Each number is 200 + 40 x the weight over its row's rms, rounded and kept within 0 to 999. Layers, rows and columns count from 0. The size before them is the row's rms in percent of the matrix's.

# up: layer 2 MLP up, 1024x256, rms 0.0824, rows 546-598, columns 128-191
# down: layer 2 MLP down (transposed), 1024x256, rms 0.0743, rows 546-597, columns 128-191
up546,097,198,171,200,158,217,205,131,223,237,252,151,221,228,115,191,234,194,212,116,197,222,63,191,232,221,137,166,187,243,147,226,263,154,227,187,186,194,250,281,169,162,162,241,218,176,192,133,153,199,106,172,248,207,226,224,183,216,203,267,200,213,186,182,267
down546,100,203,122,249,225,211,164,172,193,158,188,137,230,196,148,164,161,163,232,208,107,171,176,180,143,229,153,174,236,254,241,210,221,180,222,173,144,204,188,225,238,217,192,203,153,171,175,210,117,144,173,151,257,201,189,255,323,202,189,212,184,289,182,271,194
up547,098,199,224,216,165,158,240,178,136,190,297,256,262,240,161,179,222,162,195,103,228,148,212,215,218,230,130,213,136,150,260,180,291,211,199,218,191,184,109,276,188,182,189,220,263,156,221,231,268,254,198,194,128,182,171,249,178,215,259,194,232,247,230,221,178
down547,102,165,166,255,146,147,224,152,171,189,236,234,229,165,245,238,186,207,249,195,221,218,161,193,215,194,140,113,218,216,174,215,152,260,242,125,159,203,130,162,227,233,119,216,223,201,178,229,203,233,191,172,173,133,140,216,180,206,313,189,230,224,148,212,151
up548,095,151,179,256,195,169,183,185,191,220,243,222,234,182,164,150,151,261,174,227,252,207,164,181,192,258,165,262,179,186,123,140,225,268,215,210,238,132,174,231,206,212,166,230,233,207,181,271,173,238,175,262,194,119,181,118,177,197,285,228,215,164,194,198,144
down548,101,177,256,190,306,167,176,206,213,214,200,148,171,247,140,183,136,151,256,297,215,188,187,273,218,221,189,207,182,148,233,202,171,225,231,219,215,211,162,220,137,175,197,160,162,207,189,189,189,178,210,275,201,205,213,271,225,200,186,211,193,157,217,169,195
up549,094,269,196,171,241,222,213,131,153,201,205,121,190,228,124,216,206,235,207,187,206,172,218,217,184,184,190,204,240,171,192,191,210,223,242,260,200,150,158,242,203,246,183,240,169,193,192,215,169,199,211,153,182,143,213,233,167,184,251,180,169,169,209,155,238
down549,094,209,195,189,198,130,240,230,221,189,254,239,183,191,183,165,183,147,264,138,179,287,183,231,260,270,245,145,201,190,152,255,205,176,183,178,203,199,143,209,173,190,240,252,219,169,283,156,211,131,249,169,148,168,255,246,155,200,182,252,296,174,180,257,138
up550,109,162,141,216,207,260,221,190,224,212,232,189,196,176,112,182,233,226,161,174,268,196,167,214,195,204,205,103,150,196,175,207,242,170,140,169,215,152,244,209,168,109,188,144,165,273,207,166,211,304,139,186,184,210,214,129,143,182,191,139,237,238,249,147,218
down550,108,201,160,168,147,244,273,190,253,162,244,133,200,187,178,207,78,255,157,125,145,202,125,217,210,188,171,163,181,134,198,233,223,142,144,231,218,178,204,247,251,152,202,229,214,184,194,105,172,245,262,208,215,188,279,183,147,143,194,148,152,181,228,180,179
up551,092,235,106,220,178,208,210,147,241,263,167,197,162,246,180,259,252,224,196,228,175,226,220,211,189,213,177,176,154,171,127,205,274,188,195,167,224,155,220,152,158,163,211,164,167,228,200,186,150,199,183,213,199,193,153,176,153,235,223,264,145,178,238,171,277
down551,098,246,191,197,162,185,179,183,242,255,206,206,68,246,194,198,220,133,172,193,193,181,182,287,272,233,142,189,189,179,204,227,175,212,180,199,177,193,213,213,175,210,214,200,155,263,208,166,183,204,230,243,241,243,178,180,209,188,178,220,165,224,180,218,224
up552,091,160,111,218,247,185,237,208,190,237,188,260,191,233,184,172,166,190,215,264,208,250,149,187,171,200,215,252,164,152,236,200,200,233,200,201,232,172,242,166,200,216,180,240,306,161,196,185,282,195,161,225,195,268,196,151,218,192,195,148,267,208,225,195,248
down552,099,192,172,229,176,197,179,187,239,171,127,198,201,235,237,151,180,205,221,199,204,196,159,183,237,178,251,189,177,174,193,195,183,153,264,193,214,233,245,161,156,253,173,222,191,265,244,240,247,160,184,227,139,207,239,144,254,108,207,222,235,174,253,181,306
up553,118,179,202,287,234,217,198,142,123,256,150,190,252,206,156,169,203,199,219,194,206,134,190,119,167,225,159,185,139,166,217,136,228,149,189,216,251,191,250,229,273,225,216,220,209,245,256,176,222,199,184,182,220,177,258,230,195,216,177,188,205,187,209,143,260
down553,103,231,288,208,198,115,240,163,164,167,259,149,179,243,141,232,195,196,208,205,219,218,161,225,214,231,226,156,219,243,220,181,227,244,242,219,258,198,211,192,243,267,172,237,203,164,176,186,164,272,203,241,220,179,180,239,214,225,196,209,265,210,169,223,190
up554,099,165,205,192,240,207,194,247,212,276,255,236,199,192,238,203,219,276,234,138,255,145,217,180,180,244,199,191,204,218,208,182,188,127,214,193,229,216,253,127,217,219,182,223,203,305,305,209,200,210,196,158,179,212,153,235,193,223,100,181,193,201,249,167,132
down554,104,152,234,185,231,211,237,197,168,275,250,191,140,114,232,216,193,235,153,184,254,208,178,256,131,203,215,158,197,140,147,191,196,227,128,195,186,177,221,186,189,166,223,262,132,160,231,227,238,154,249,182,128,152,240,236,204,182,135,235,230,148,211,246,147
up555,101,300,203,256,250,233,188,201,158,199,206,113,216,304,197,196,245,198,195,190,247,219,247,179,217,208,214,194,202,238,100,128,235,209,184,180,202,198,215,189,181,183,150,136,238,260,260,269,121,234,230,156,241,158,200,153,159,256,245,204,171,172,190,130,208
down555,099,273,261,276,259,187,253,180,176,126,150,231,228,152,187,230,240,146,186,192,262,249,158,255,197,165,224,249,259,256,205,172,212,238,153,127,241,250,253,166,219,172,180,130,217,207,243,223,207,165,167,163,184,223,138,201,145,214,254,223,217,161,202,221,232
up556,102,157,224,224,187,271,274,248,265,241,172,256,252,221,115,185,141,193,208,156,185,144,242,194,179,217,219,151,139,135,239,213,223,224,200,231,227,169,197,222,282,127,190,124,276,183,176,200,79,251,133,141,216,192,211,170,164,227,159,165,172,221,227,196,156
down556,098,199,268,155,195,140,160,188,252,200,229,221,244,252,210,220,174,208,236,295,126,202,217,331,143,178,233,171,156,201,165,304,215,205,211,173,162,215,242,218,283,223,201,125,253,193,228,217,145,173,215,218,162,304,184,157,135,186,137,188,144,198,243,243,178
up557,092,194,215,256,189,286,181,322,129,256,238,219,153,196,166,146,165,183,211,172,124,221,268,203,219,250,236,173,146,150,197,238,215,225,277,201,224,230,203,185,218,175,139,162,250,249,250,200,133,273,167,253,257,192,167,149,189,182,194,150,197,194,144,198,200
down557,095,199,243,222,192,254,170,237,186,292,239,177,217,238,182,189,158,159,215,213,175,214,208,386,162,182,223,211,236,167,201,228,215,289,248,189,204,190,162,198,252,264,184,161,236,231,191,213,227,229,135,160,245,207,226,181,198,193,174,207,200,204,182,209,133
up558,097,183,186,252,168,197,163,126,270,187,308,234,229,217,226,233,130,182,136,188,200,185,218,183,185,265,198,286,163,242,203,91,277,144,202,210,214,195,231,207,211,198,172,120,201,166,181,224,166,260,179,212,196,203,150,149,190,191,167,230,229,180,239,76,221
down558,098,220,281,161,264,190,132,175,222,197,253,197,190,168,225,207,199,259,195,223,138,227,171,280,200,269,171,158,213,276,206,147,245,186,204,247,208,108,181,169,231,171,266,200,231,212,150,223,137,211,216,204,199,237,245,167,153,114,192,276,269,226,226,122,182
up559,101,198,220,218,247,217,245,263,198,239,106,185,253,171,210,298,234,161,162,173,176,252,227,168,201,158,212,192,175,159,192,217,184,236,207,223,250,138,176,197,243,248,167,199,223,181,196,180,176,244,194,181,163,194,246,160,234,246,122,183,221,178,270,205,152
down559,105,189,253,127,234,164,259,199,245,148,176,142,228,166,228,162,151,219,169,208,152,162,204,255,170,229,274,215,200,169,202,187,189,189,228,245,205,195,217,204,88,250,178,225,171,99,247,221,216,196,294,186,289,119,242,193,208,277,127,238,207,213,188,241,254
up560,110,175,182,137,140,230,171,152,223,207,221,190,254,204,178,211,221,210,213,206,219,175,222,176,176,255,135,219,214,204,181,197,190,177,204,185,169,144,217,254,167,225,213,104,271,178,123,261,224,227,206,284,126,133,168,196,193,196,250,233,222,143,242,180,168
down560,111,93,208,99,177,134,164,250,248,278,213,170,154,219,171,186,197,175,183,267,174,219,163,189,238,233,218,216,138,201,260,175,173,230,240,221,151,181,224,185,196,195,282,109,242,128,281,235,282,209,290,284,223,146,192,235,186,206,147,233,189,241,139,206,175
up561,100,191,203,136,182,209,156,251,250,243,201,175,252,234,214,222,233,197,195,208,193,231,211,191,151,202,222,261,177,271,157,182,189,151,178,180,234,183,105,212,233,176,207,232,218,245,203,126,157,222,210,210,213,275,239,183,187,150,181,220,172,233,204,202,245
down561,098,124,159,282,193,269,173,163,207,245,188,171,254,194,197,250,194,223,208,161,186,186,202,226,250,224,182,217,227,236,178,230,228,231,148,240,149,264,236,138,193,222,131,213,186,160,198,180,214,134,186,178,268,241,139,189,251,159,200,212,149,256,223,162,199
up562,076,242,174,220,199,201,244,213,160,210,126,168,176,244,192,179,210,159,169,298,189,209,210,246,203,170,198,172,141,286,154,148,235,182,190,186,194,155,129,198,115,156,228,161,218,222,165,182,164,168,178,210,175,252,148,212,181,174,142,198,270,222,193,206,243
down562,075,214,179,247,183,221,175,165,195,208,166,224,189,198,187,191,231,220,194,199,173,207,219,497,213,177,197,168,173,155,207,223,220,222,228,195,224,205,259,200,223,118,197,193,237,255,177,148,197,180,195,258,227,166,209,190,175,282,244,181,200,161,228,224,223
up563,100,168,129,212,170,213,143,237,159,242,250,172,230,129,199,228,207,219,257,173,176,220,158,190,226,230,186,193,154,187,195,173,223,178,166,227,215,237,253,128,169,233,200,180,264,184,198,160,272,281,198,226,252,136,163,201,226,265,249,152,282,205,195,245,218
down563,103,246,249,204,147,204,212,235,229,175,111,165,167,111,213,249,171,128,273,175,198,174,172,207,252,161,147,210,239,230,218,221,200,225,197,174,188,257,192,241,235,241,243,195,159,253,212,233,203,185,195,254,229,225,232,193,188,237,224,200,148,287,253,246,169
up564,100,77,222,224,210,144,161,214,205,194,177,157,156,173,162,220,188,194,214,213,173,150,206,208,143,71,174,148,199,173,227,141,177,192,252,196,264,169,228,184,232,201,165,176,258,221,217,223,215,208,262,220,174,240,249,176,173,213,267,203,179,203,196,189,224
down564,098,290,177,180,172,166,236,194,287,270,221,227,245,254,212,255,267,274,230,263,221,195,195,292,221,182,242,178,159,213,188,230,227,267,280,234,186,204,203,183,222,251,173,165,217,236,156,148,215,205,173,169,215,172,171,160,138,225,238,162,174,236,213,224,158
up565,105,177,205,218,174,210,214,170,175,234,191,140,174,230,210,186,172,175,140,184,143,242,228,191,170,243,233,191,119,252,160,258,187,225,246,195,234,240,254,168,180,212,221,229,197,193,223,160,122,183,206,228,278,195,207,185,206,242,153,275,252,274,229,198,194
down565,104,229,283,260,202,210,218,168,214,192,121,175,153,243,206,143,163,199,149,230,176,231,220,225,215,219,291,150,195,144,210,275,207,207,158,175,226,244,255,197,144,201,301,207,215,161,221,186,211,196,246,261,188,213,166,240,286,172,185,168,206,233,226,260,244
up566,095,163,163,146,145,172,179,294,202,297,177,252,165,170,136,192,228,314,249,179,211,254,169,142,101,257,196,273,197,190,171,207,259,241,218,242,263,219,164,195,234,138,205,191,203,172,204,179,171,195,175,222,155,172,119,206,189,281,333,239,167,193,180,194,180
down566,102,245,229,212,184,140,197,199,260,258,180,260,180,150,210,193,235,228,227,281,223,213,282,276,211,254,170,216,209,184,238,260,164,240,244,201,176,192,171,220,218,145,215,240,248,193,146,269,160,185,181,257,164,240,185,128,209,126,155,216,162,199,219,145,151
up567,098,176,125,191,176,186,263,270,224,227,223,189,247,200,217,146,152,276,249,170,170,227,169,188,194,234,167,216,212,256,165,204,220,195,166,221,220,184,181,195,181,230,159,177,146,249,195,244,226,233,205,235,178,143,178,153,230,167,165,264,216,109,222,252,214
down567,103,145,159,208,94,262,221,278,219,247,182,228,200,124,222,179,150,150,210,219,190,147,167,192,153,193,166,119,125,161,176,277,179,269,175,224,241,228,190,133,289,190,119,229,218,199,198,261,160,262,240,237,192,147,248,218,192,198,204,226,124,214,243,179,254
up568,099,188,178,217,180,193,204,264,184,172,92,246,262,128,214,296,278,159,182,173,142,159,186,128,124,223,205,198,165,213,149,237,195,272,136,193,195,109,197,152,152,228,187,197,259,160,240,232,122,226,243,214,206,173,246,211,155,170,184,199,196,213,258,191,167
down568,104,162,225,206,209,211,231,177,146,155,146,310,221,202,131,226,208,123,202,150,119,126,199,147,230,285,195,206,215,219,188,245,203,208,236,310,114,193,192,162,224,260,228,203,211,178,244,243,267,183,232,201,248,235,225,184,162,197,102,169,222,215,185,232,190
up569,104,207,178,168,195,228,139,213,192,202,119,195,187,187,167,192,233,160,226,206,169,199,217,112,134,214,137,158,192,164,253,181,192,146,193,218,242,84,221,161,216,156,219,162,190,157,205,127,228,224,119,157,184,243,226,208,170,199,258,128,156,237,269,188,174
down569,103,242,210,190,157,307,185,195,172,145,174,136,122,145,197,136,281,191,257,230,209,177,238,189,257,161,175,142,173,201,179,153,255,249,171,101,183,264,223,177,136,193,172,286,163,254,83,173,196,195,155,191,199,174,249,196,177,179,240,226,196,187,221,277,143
up570,101,173,225,175,197,311,212,186,179,214,175,238,161,198,208,254,233,189,253,225,232,193,193,228,176,184,157,224,182,154,232,235,159,251,217,257,175,177,104,188,180,217,168,141,172,176,259,149,210,232,148,221,220,160,180,167,222,274,196,214,189,139,257,188,233
down570,102,178,143,167,257,181,168,159,180,202,162,235,142,172,247,151,232,315,171,215,218,174,290,246,225,233,153,268,234,192,236,238,212,104,158,218,138,204,170,76,192,159,258,188,254,153,199,219,143,159,192,276,224,224,192,127,233,274,230,204,182,195,191,126,255
up571,099,272,123,270,195,183,163,235,166,241,239,198,186,192,137,204,224,210,220,252,232,147,266,190,174,151,158,174,124,172,227,133,172,213,117,218,176,173,147,222,185,194,205,190,215,234,195,170,200,178,168,154,196,211,305,131,215,284,178,259,172,115,259,167,255
down571,106,239,193,197,298,176,218,238,196,195,160,155,173,215,108,214,144,189,265,310,245,240,299,165,242,170,115,236,156,221,259,177,185,133,229,179,175,229,252,164,185,222,88,193,165,133,215,137,170,149,241,164,147,176,169,155,200,206,251,141,129,130,170,172,227
up572,095,236,186,255,207,135,265,198,260,258,143,253,224,182,232,190,211,275,246,178,198,211,129,197,180,114,181,224,216,206,262,181,221,237,182,143,290,205,155,181,253,237,114,207,190,210,210,220,171,197,184,231,190,213,169,213,200,283,146,169,231,141,221,174,228
down572,098,141,254,184,247,118,242,158,151,189,244,197,239,241,175,187,284,236,219,169,157,174,217,235,205,205,168,175,236,227,283,235,178,173,152,147,175,252,154,148,232,190,146,157,226,142,199,209,258,232,185,195,200,184,268,175,353,169,199,160,183,200,150,204,134
up573,094,152,196,139,254,225,219,193,153,240,163,168,178,223,201,248,192,172,231,254,245,167,225,222,133,227,177,242,241,184,232,128,243,211,249,161,240,144,250,217,277,176,178,144,249,200,187,216,161,204,160,188,212,211,156,175,180,268,204,207,197,227,204,197,184
down573,096,174,249,153,262,234,160,123,141,187,187,156,147,210,288,182,141,129,107,221,232,149,205,264,177,208,203,234,233,266,179,164,163,226,163,173,148,202,250,220,246,178,158,223,271,264,178,213,246,246,182,203,219,249,193,152,137,200,192,219,211,259,226,240,180
up574,094,215,177,184,192,213,197,224,209,206,321,128,225,183,264,315,157,204,194,224,244,225,235,151,196,231,216,170,151,169,187,197,239,220,196,229,171,196,207,230,213,221,214,189,282,226,199,241,155,222,149,198,205,163,191,184,243,202,179,178,159,238,221,180,160
down574,097,214,219,242,166,255,228,188,177,160,79,201,120,148,164,166,166,144,189,211,150,221,243,247,243,161,267,229,253,187,230,228,230,214,172,218,131,246,224,178,177,144,228,160,182,154,227,217,252,213,227,181,130,161,149,219,204,156,227,168,201,205,191,160,158
up575,117,203,185,167,183,226,227,221,167,222,214,158,162,242,215,314,233,206,229,209,248,172,243,180,181,229,176,233,114,125,252,257,217,135,142,259,228,209,187,227,229,188,114,195,181,244,186,192,288,240,142,152,272,224,183,170,180,142,260,174,185,170,157,203,235
down575,112,236,253,147,229,142,165,200,205,144,277,206,167,190,242,242,164,292,187,130,256,196,217,212,206,160,219,246,145,235,187,277,275,185,144,268,137,199,203,241,237,218,228,165,167,139,157,239,229,193,215,201,182,209,141,135,220,215,185,207,286,233,185,204,200
up576,099,141,157,231,187,252,89,173,202,235,189,176,266,194,151,194,119,153,161,193,211,239,250,177,141,134,204,151,175,211,225,190,288,219,208,218,189,168,176,133,280,237,223,198,266,250,168,263,199,202,215,190,178,265,164,141,153,199,245,278,226,282,203,147,206
down576,101,173,121,123,179,108,208,189,207,196,231,177,176,136,154,208,204,137,212,231,245,211,208,259,181,218,178,191,231,157,149,213,189,178,165,218,227,173,157,260,189,243,187,202,223,227,236,202,156,168,245,153,207,192,175,197,248,215,214,228,206,246,223,247,235
up577,097,124,175,149,238,199,173,253,147,204,227,220,285,174,231,311,185,188,161,249,230,292,130,131,195,164,196,195,205,219,228,227,235,246,187,184,238,216,200,215,185,200,251,181,203,158,130,256,235,215,232,180,152,200,202,131,226,135,257,187,247,210,220,164,188
down577,098,188,211,158,269,250,107,193,157,214,253,183,149,213,243,157,117,146,207,252,154,255,263,168,249,185,195,229,237,199,278,230,145,193,215,181,194,241,207,196,195,218,269,210,232,231,202,201,243,140,251,184,228,198,187,221,224,112,210,191,161,256,214,161,225
up578,092,211,170,157,236,158,155,200,135,236,228,250,187,236,214,225,267,241,250,175,172,192,196,169,233,238,176,179,221,206,211,159,178,187,258,199,192,179,243,171,195,301,187,221,215,159,285,181,182,250,202,156,199,138,122,160,143,206,183,126,262,208,214,178,199
down578,091,99,220,213,175,165,170,203,222,198,154,220,161,259,168,187,240,142,205,215,247,166,240,359,238,203,193,228,279,154,252,216,149,226,216,177,229,221,168,177,252,201,160,254,134,224,252,163,246,210,260,219,232,212,219,178,148,175,208,161,181,174,189,255,304
up579,104,226,129,152,246,166,202,213,186,288,250,181,206,158,194,240,196,164,198,178,152,241,271,171,195,259,177,198,62,146,194,164,182,183,184,234,169,202,219,252,195,196,265,188,192,144,211,227,239,206,219,131,219,211,153,134,218,143,255,162,205,234,227,215,156
down579,102,244,142,162,189,178,206,203,204,256,233,123,212,176,213,217,207,127,276,183,199,297,290,208,258,213,230,262,140,163,251,273,142,203,130,206,168,204,145,251,141,189,253,220,201,152,208,234,231,137,214,138,243,223,146,130,191,146,243,159,187,218,210,275,177
up580,094,224,158,236,105,216,157,188,205,209,191,146,223,209,170,213,218,223,191,183,195,240,180,208,166,115,197,153,163,273,213,201,211,107,263,174,234,184,239,163,199,229,226,179,203,163,228,232,202,231,200,168,139,219,246,239,186,194,191,220,215,211,213,190,212
down580,098,242,194,175,214,186,201,122,210,131,268,169,241,217,231,250,181,191,241,209,176,188,183,354,209,164,212,212,201,227,187,211,213,178,192,212,199,235,304,229,240,201,171,212,198,195,227,144,226,155,213,210,215,222,260,230,106,197,145,232,212,181,220,244,253
up581,108,124,177,194,256,186,224,239,261,245,177,242,210,160,188,157,242,190,212,205,231,197,133,145,181,186,196,194,168,199,141,123,204,207,154,264,202,192,196,120,215,141,245,201,251,193,175,296,208,237,173,199,177,186,226,178,206,212,248,88,188,223,209,197,248
down581,103,215,219,155,220,214,192,174,219,215,257,191,291,279,145,232,227,170,165,223,278,225,104,158,207,167,267,241,195,186,176,164,239,151,213,236,130,72,187,296,229,180,154,186,152,231,248,170,188,151,154,193,220,157,181,236,230,220,186,189,183,165,208,162,229
up582,108,209,152,165,205,268,95,104,138,247,251,220,232,302,189,203,253,263,177,164,202,233,261,85,165,142,216,301,217,248,239,250,190,178,207,198,215,226,179,241,114,153,208,202,178,217,214,201,199,219,240,213,152,177,174,199,195,204,255,223,261,175,208,203,189
down582,104,191,222,234,221,272,166,166,178,212,177,221,222,306,198,209,202,297,207,186,182,160,268,237,211,171,233,265,208,234,206,287,130,185,190,257,169,197,220,141,109,138,152,193,136,190,186,231,227,214,209,211,169,178,133,251,296,228,231,247,222,160,251,197,265
up583,082,174,165,202,119,115,201,129,239,245,154,214,148,249,184,236,223,167,257,202,146,276,242,210,201,117,226,145,194,251,237,187,187,193,194,156,236,174,205,210,158,174,226,143,185,195,187,147,128,239,192,158,168,217,169,190,191,175,181,244,189,268,254,194,258
down583,087,116,220,209,131,163,144,171,199,205,157,239,178,221,145,216,209,181,203,215,152,206,191,445,241,226,185,190,231,153,145,233,219,225,194,129,217,219,238,172,143,209,250,193,240,202,242,219,180,203,252,206,210,150,204,162,199,234,239,217,176,192,216,251,279
up584,099,225,94,216,198,204,197,257,248,245,217,241,208,217,191,211,216,157,221,222,299,132,183,194,195,110,226,238,174,233,218,164,209,218,215,244,178,183,201,209,195,225,250,168,209,233,204,215,200,257,140,169,194,220,259,209,166,139,133,159,222,197,255,122,215
down584,104,186,167,161,174,144,211,207,275,191,242,139,223,200,238,172,202,249,230,166,227,162,212,246,243,188,255,252,217,216,182,181,195,225,125,207,143,262,142,229,217,251,224,223,213,237,215,179,294,193,193,247,126,217,193,204,230,123,146,199,232,180,253,218,184
up585,094,192,206,168,198,237,155,264,142,302,228,208,167,266,254,201,264,200,144,276,236,180,170,203,181,174,196,185,198,169,191,159,254,157,210,160,282,192,133,174,179,239,143,239,268,191,185,212,186,173,232,144,237,197,183,171,227,205,155,183,239,236,186,73,152
down585,100,225,186,185,198,166,233,201,113,236,172,212,232,227,207,266,226,202,221,252,196,223,196,329,168,207,204,247,263,203,212,185,224,170,186,239,194,194,225,175,134,223,165,213,201,239,226,181,159,109,139,184,167,185,119,219,141,236,188,209,181,216,209,199,154
up586,100,145,185,263,172,212,123,292,241,229,167,188,194,196,241,192,221,168,182,163,226,125,173,200,203,203,185,160,180,175,190,196,197,172,231,204,287,161,222,259,202,214,207,168,218,230,196,183,155,235,218,159,295,164,154,234,206,192,224,201,202,175,185,158,99
down586,104,153,221,186,179,233,202,275,238,142,210,230,225,212,199,170,254,145,185,213,207,164,158,162,228,143,174,139,167,211,228,164,229,246,204,193,178,162,155,221,245,163,197,232,198,131,166,178,154,158,139,218,210,173,118,207,132,246,167,303,219,161,207,222,201
up587,102,185,158,193,160,231,152,157,234,212,234,222,243,163,197,201,207,175,137,240,271,187,243,170,144,146,134,221,165,185,175,204,210,217,188,268,194,240,183,191,257,169,163,162,178,188,218,261,180,276,256,184,245,236,179,180,158,208,300,145,175,199,302,228,224
down587,107,225,210,240,193,176,206,174,206,122,210,191,237,193,217,246,180,239,223,184,200,168,219,134,172,199,223,175,175,117,232,142,206,261,176,234,190,175,210,164,249,207,246,120,201,193,195,230,164,290,206,255,241,228,196,160,165,236,157,122,177,162,203,173,213
up588,093,143,169,219,177,315,155,198,199,267,212,236,217,200,81,248,169,276,205,198,151,148,113,205,205,173,228,262,190,206,192,142,273,237,240,234,276,169,144,253,226,149,217,203,226,158,148,231,200,171,222,199,139,183,233,175,183,197,241,258,223,197,214,207,155
down588,096,209,221,228,194,220,239,215,203,238,131,234,227,168,115,220,105,198,238,190,204,165,232,182,231,228,177,244,235,213,285,267,164,237,250,226,256,214,142,249,251,227,191,206,153,228,169,123,200,222,304,173,124,172,183,176,185,178,260,142,154,185,224,222,180
up589,104,253,169,202,226,207,224,217,234,188,127,196,201,148,177,162,217,246,217,191,182,192,171,156,178,216,168,158,193,221,221,228,196,181,222,238,171,214,198,215,201,275,240,144,311,183,230,195,215,286,156,241,254,181,200,229,193,140,164,166,119,181,225,201,190
down589,108,214,168,271,165,225,180,155,236,170,95,179,189,248,153,208,202,239,205,303,172,211,250,184,233,252,148,245,189,225,247,248,228,243,217,210,148,171,180,229,189,255,208,194,204,225,215,219,210,256,157,236,241,221,226,211,335,147,142,174,170,146,196,213,257
up590,125,238,200,225,112,188,170,149,165,225,167,276,175,236,130,264,202,163,196,204,231,278,131,160,163,149,196,217,104,227,203,135,228,170,171,260,265,144,267,164,297,169,241,212,160,188,178,212,205,234,179,242,251,197,239,144,205,252,193,147,195,210,251,172,243
down590,108,181,234,224,180,161,176,141,116,134,146,194,202,217,162,185,256,87,174,192,178,196,242,242,202,149,212,213,185,222,213,190,201,194,192,220,175,203,201,195,189,219,250,201,179,231,196,153,159,217,235,284,280,142,202,246,215,202,168,224,179,159,142,201,223
up591,096,202,191,188,257,294,106,201,168,238,192,147,173,242,152,299,130,145,165,201,161,178,203,200,207,205,175,159,164,223,276,192,210,160,228,185,202,227,215,219,191,256,250,213,169,203,140,198,161,220,164,175,223,239,173,225,217,193,139,231,196,221,181,179,244
down591,099,161,247,224,189,180,268,219,209,166,222,301,237,206,178,155,212,174,164,196,243,170,225,212,271,284,208,192,272,263,272,158,161,182,163,144,186,168,275,272,227,187,235,249,208,196,263,191,187,182,206,148,232,158,252,127,143,223,175,202,233,130,215,219,207
up592,093,96,182,226,246,198,201,202,181,200,190,237,188,228,188,227,187,162,266,173,174,243,210,183,213,235,183,90,111,188,254,46,215,187,228,193,148,191,243,236,187,195,200,212,203,238,200,228,190,271,224,118,271,176,164,136,188,261,160,231,235,277,223,176,199
down592,094,254,181,146,208,168,293,235,229,188,308,230,277,186,222,182,185,209,125,162,243,250,133,234,180,195,232,265,263,198,203,283,228,154,196,178,186,225,172,216,228,147,161,255,182,152,242,215,161,185,205,148,203,190,266,236,159,164,251,221,147,164,199,170,214
up593,092,163,175,182,195,206,202,233,195,225,196,168,222,151,196,259,231,171,138,188,252,273,211,207,200,232,187,191,133,169,220,167,237,182,204,192,200,207,153,200,203,215,152,184,205,186,187,204,141,219,186,164,212,242,159,114,126,309,179,225,124,279,190,165,222
down593,096,141,252,149,275,230,198,206,277,201,200,226,154,272,257,173,182,93,270,201,191,281,155,278,228,186,168,252,186,314,226,178,131,166,209,203,166,225,191,202,287,240,199,247,151,153,198,182,212,158,116,275,183,218,116,217,173,212,225,186,200,254,238,157,216
up594,107,224,178,180,151,161,206,165,194,225,183,220,144,177,277,246,156,229,187,261,279,226,245,209,194,189,189,171,182,199,147,175,176,257,180,277,231,76,191,179,177,207,178,160,208,123,182,172,102,211,130,148,259,252,187,112,163,205,187,191,188,199,216,103,232
down594,104,244,168,207,217,251,177,159,190,204,233,172,115,158,314,197,181,208,198,196,221,243,208,248,230,194,172,156,221,144,224,198,225,196,243,236,204,118,223,196,167,166,237,167,170,126,229,255,156,175,156,194,183,172,179,201,193,211,195,176,198,237,208,161,237
up595,086,228,197,207,168,195,192,211,242,233,164,228,197,213,242,197,131,136,190,175,188,263,222,209,187,139,217,119,168,163,233,229,271,215,231,244,213,205,169,238,257,176,170,202,159,185,120,163,160,266,156,220,229,234,192,139,202,263,199,221,185,192,212,234,236
down595,088,227,216,202,206,169,232,174,169,174,222,197,162,182,245,204,210,160,200,93,206,265,135,484,177,230,207,173,202,238,198,208,226,242,195,202,196,183,229,249,177,179,195,220,185,210,111,180,233,190,201,132,237,159,176,167,79,235,182,266,255,243,208,279,231
up596,098,171,164,226,311,174,220,151,219,215,213,177,170,153,202,192,203,167,190,122,141,167,162,186,154,233,183,173,150,185,156,167,242,167,206,248,188,192,156,190,226,194,221,207,314,178,216,227,157,217,83,223,245,161,232,173,162,214,215,140,125,229,250,195,237
down596,105,140,212,316,230,153,179,225,168,241,174,181,223,140,215,198,162,222,146,163,188,194,187,179,159,272,152,221,137,273,200,223,152,174,220,238,205,254,250,257,244,202,260,98,175,259,194,275,210,271,140,175,279,155,175,238,241,193,193,152,121,140,172,174,150
up597,050,190,137,209,182,237,204,161,194,280,270,191,220,246,184,237,178,263,205,145,186,189,112,114,147,222,210,204,137,214,179,178,258,172,268,267,272,137,218,226,184,261,166,200,246,188,198,285,207,268,192,237,212,206,156,148,186,240,189,199,184,210,228,153,255
down597,046,207,184,193,248,227,173,109,237,173,203,170,223,167,189,156,134,155,152,222,252,170,168,236,154,138,265,184,209,246,198,173,182,245,177,68,242,295,186,217,88,190,201,201,157,208,182,247,242,190,150,170,207,205,211,198,261,155,111,165,195,116,172,233,128
up598,115,215,200,154,254,166,194,255,228,202,251,184,253,215,220,211,169,249,109,235,177,225,188,144,164,159,142,247,165,161,125,143,173,120,204,207,228,222,175,204,236,181,168,210,184,162,274,204,161,232,210,139,173,158,229,191,163,208,224,197,234,95,167,177,204